Weights of a small transformer language model: 3 heads of 32, a variant of Muon for these matrices.
Each number is 128 + 32 x the weight over its row's rms, rounded and kept within 0 to 255. Layers, rows and columns count from 0. Numbers have three digits each. The size before them is the row's rms in percent of the matrix's.

# q: layer 6 attention query, 96x96, rms 0.126, rows 92-95, columns 0-95
# k: layer 6 attention key, 96x96, rms 0.125, rows 92-95, columns 0-95
# v: layer 6 attention value, 96x96, rms 0.106, rows 64-73, columns 0-95
# o: layer 6 attention output (transposed), 96x96, rms 0.0799, rows 64-73, columns 0-95
q92 101:103129128151124145101156127155118149085104110126097190123141082102151127173156117152148126139093118153099112178088151198115133154178146132114064084089094117156135153104136097207083160096114107143152151101103088152080178201139154089133121143152134146150170120134076129172110165062169197090
k92 103:110122101108115187147111105131130180120140110148131169164141173149129115167147205107152123144085163209109119148135175125091140157195153117128090149144127148116128173145104054108053085127174153157073124170118115143139094139147061172130169135170111161158096095084130116143075127172141084128
q93 109:138116113121165143127136155135131117094138131032112080105107147096135140098185122172089069068153116123092167165098122099122179121113068096170115089112137100203150126133121134082107110118069110100161070045110115174139067126158089163147126100087141130136100107153150169075127129137100118139
k93 107:169126075125107130098089138125131136134137158125145143139165090094114123108100094080131119103134111148139135138134125109116128157116129133116050071192138136100102148116171130238172135056129143114139166138089094120063219091145125149119138149127150163132161066089091088182199136144148127113
q94 103:125134133076147095096178082120165153166162178069154193113099128120119178155146160089081135123099117106150071109058121117096123108186095112092120119130125124197138128130103127149146080069119112127093126147155161080112103152134184113137132160117085200141129111113052186136147167129129091095
k94 100:097093075194100060169080153110085202134084108145058102062122119144115124141143117183151116130147105111126048109134130078088117123169101171132105112112086175116135169141035106158123155116139171127138174125107150181140159175134137090150135116145155123100118131137136134106164102160113138121
q95 101:142096126121098123150143131134156140125062138139139141152136091128099065098181106158169137123158089134119093136116085117105115177093054139120148147130144056109099059104187134105128094149139126145157130130108139137072123099152223114158114115078139141111053172119138119107129112094229132168
k95 108:174191127155151120148150071127108140131156154117184177141173137151181166115090151111140156091139107136123124116160126188108087104118151175139103171137147194179137102125097124124074154106095119109142110119122133125179118143167075084003165117157173140145113120141137137071132151129188108143
v64 098:194101084115114104160127235169165098153119120116178106123134084106155103126136155120196101182119080145128127119109106125134158138139151119146150135122144107145136146096148149095161174107121094117153201164116154181059194168144081161123136156045133073151125114153085160121126134127122140098
o64 096:159091142111083121093183177102113131180179162152157060139079110079060142125184118153032132083142103092110103095129120132142168120144124167200193128132175172112161122067126143068157139097127138152127115156135135115099116134154131118107138080129119158138162106135111131096144153153158134076
v65 089:117032113135115077096131152128133143103096172120085109094136123143164114068166140125161167141157174113136159126084167163089198145136163156075138144143123140138082110110099156178102063099132097098161135080086149149132117105144168093153068092156098169112191142135142196110130112155127175118
o65 091:161182130089062106089181133130122120085128158138149136093125180168139182131171197150069155145112108145104172151164129129146143150148128120138152073086092120179123127093112161113134094136143071156118139080122160165149118142089121147155065096193126073168078098142077115154130104085082097154
v66 097:172123081123134101092119090099170150215178125108124110148192098126164170134119110141085076095181158165110157112121097130136044124179152175135143147106133155155183106139158103150141188107126146164125134070103078094185138094098111105128126111164132091118095216131141128132123120114157116112
o66 107:062119086145134103166146132106160092160143152190153156147068150182133123174085104123138176131135083145140148164103155128115166165117121127141082138144084119106071154100100101162042097209111170054144082130126140124133107114094168119118170152165119105104153142193127080096105107134151113135
v67 108:160154133145099232150199152089135106169159089134143117125136112160157126133133103203103136177080123121100103095111103159147152141114136104112085152092127157152159129103125157093105146137130100116162171170136160123150105118095098167127139140113138109190111092174076142214179051090108103110
o67 104:108086147195081179130218154123124131100118125214087123141138135129075104098143123098200127127079146150123081081122187175116116067145128084170147098152189125112122119159120075133159132095108154161102071152116147141136119081118110095141114117101153166178160128143101167137087142110106109124
v68 092:112118107128151138174160140112120134156170180115151121066120138166113160088039086092084098119104162149149167142154166093122052177119064143107105128123124130139071099152104089099124128115158144087141111162167170171105141163102085102151127141136113188136216165178105095093164122152136123122
o68 093:132103178109120184150086096131064204126120178140113156135146106143191122195113116166108129151131066129113119187102117161069129120094193094137128156111140072133107084138107124107122152141095123170068077127138143204124176142137091143088130173109098105129117152114108072099153152178125102137
v69 098:208152138103111138130125066146118129096089134136141109122162089134132116155122123173108123158123193166161147092131195143182188202163148131099152119131113147142154146106153065155125134166089157157075137148154097106105128147117157132133069123138152164181168099114087150118147087130125066221
o69 098:089165170122119092102105071132121157113132123167104141142121069162106134094103076141157138200175212119090172127097118128162104142087130100193167099152111112126103122129092090126136145096146124121132145148191108164157067103086190102175093152130119113125133163139141120153080198111079169096
v70 100:200171101143140149089143128122152163143112111182162056114107115162113149159106138144127143124116153070136092136154126170180087128067166078126143087139085099145080088159053089098202167103111140127106109140167143109115143098157146106142082123153119101082078162175080146134138150128100187125
o70 109:070144115141152113104133179158112141140089079153099155197172134126121100182109096152125150107088123135145135100136121139123155175135099130190089166149121115084129108102089145118079107121133123144070150137091140164151071073165113157133079204210158151147085132076156112081086101181140151121
v71 086:167078122170072086084099153102152127114132131110193137129143145111116156100104079094177106097139102113157123093147153169140116115159088136161158139146080146188162162132096172090122182143154080142124088117100075138172182127102201158124134170132101102104137141223096161140109107162080128132
o71 092:164125122131117169161163141124147098141174142114119143136162149094125077152105146206111156132093134146103077107105095113169156122103129139139050088133123059219085148094084111099152110134089071114210088121112157130174103123096088102161118155170147134167091127118165110190142122160151118102
v72 088:129146192160172129151144147127094180150071192147116171117075144156130124199131105083101132112120142068111147132049142187058147072131114134125122104130100132165139087111141089122134133086106121126140122140157121139184091165182185138128173114132095163087104142131135146129120158219155125112
o72 084:152123120158140156111131128112130143115088120166164131123205184205172145111117105181128118177103135112134097137158091125109112073106124198083100134041075121087147119154116131109137113149123153133124187115136049133137114163175111095157060176123112092147165108083127126111103077109143173160
v73 096:102177101104183046072149111183161097193074142129160189144113114141095139095130130124126119105196084150127140100140128143099136120083138156138121138127151122092105159107149167182135195158127161145093103163127127131167139146096125100124118156114156117171114104078230111096173165100124122086
o73 098:177159123193143074131099121146179033157044124152138055117126067073159111084157111120110131129133110141156132143081130089122154142108115116135194104119113150136120122089144115160117184146158149138173118088124149114108148144075127162136192151146078098122091151127124129073168143162137177141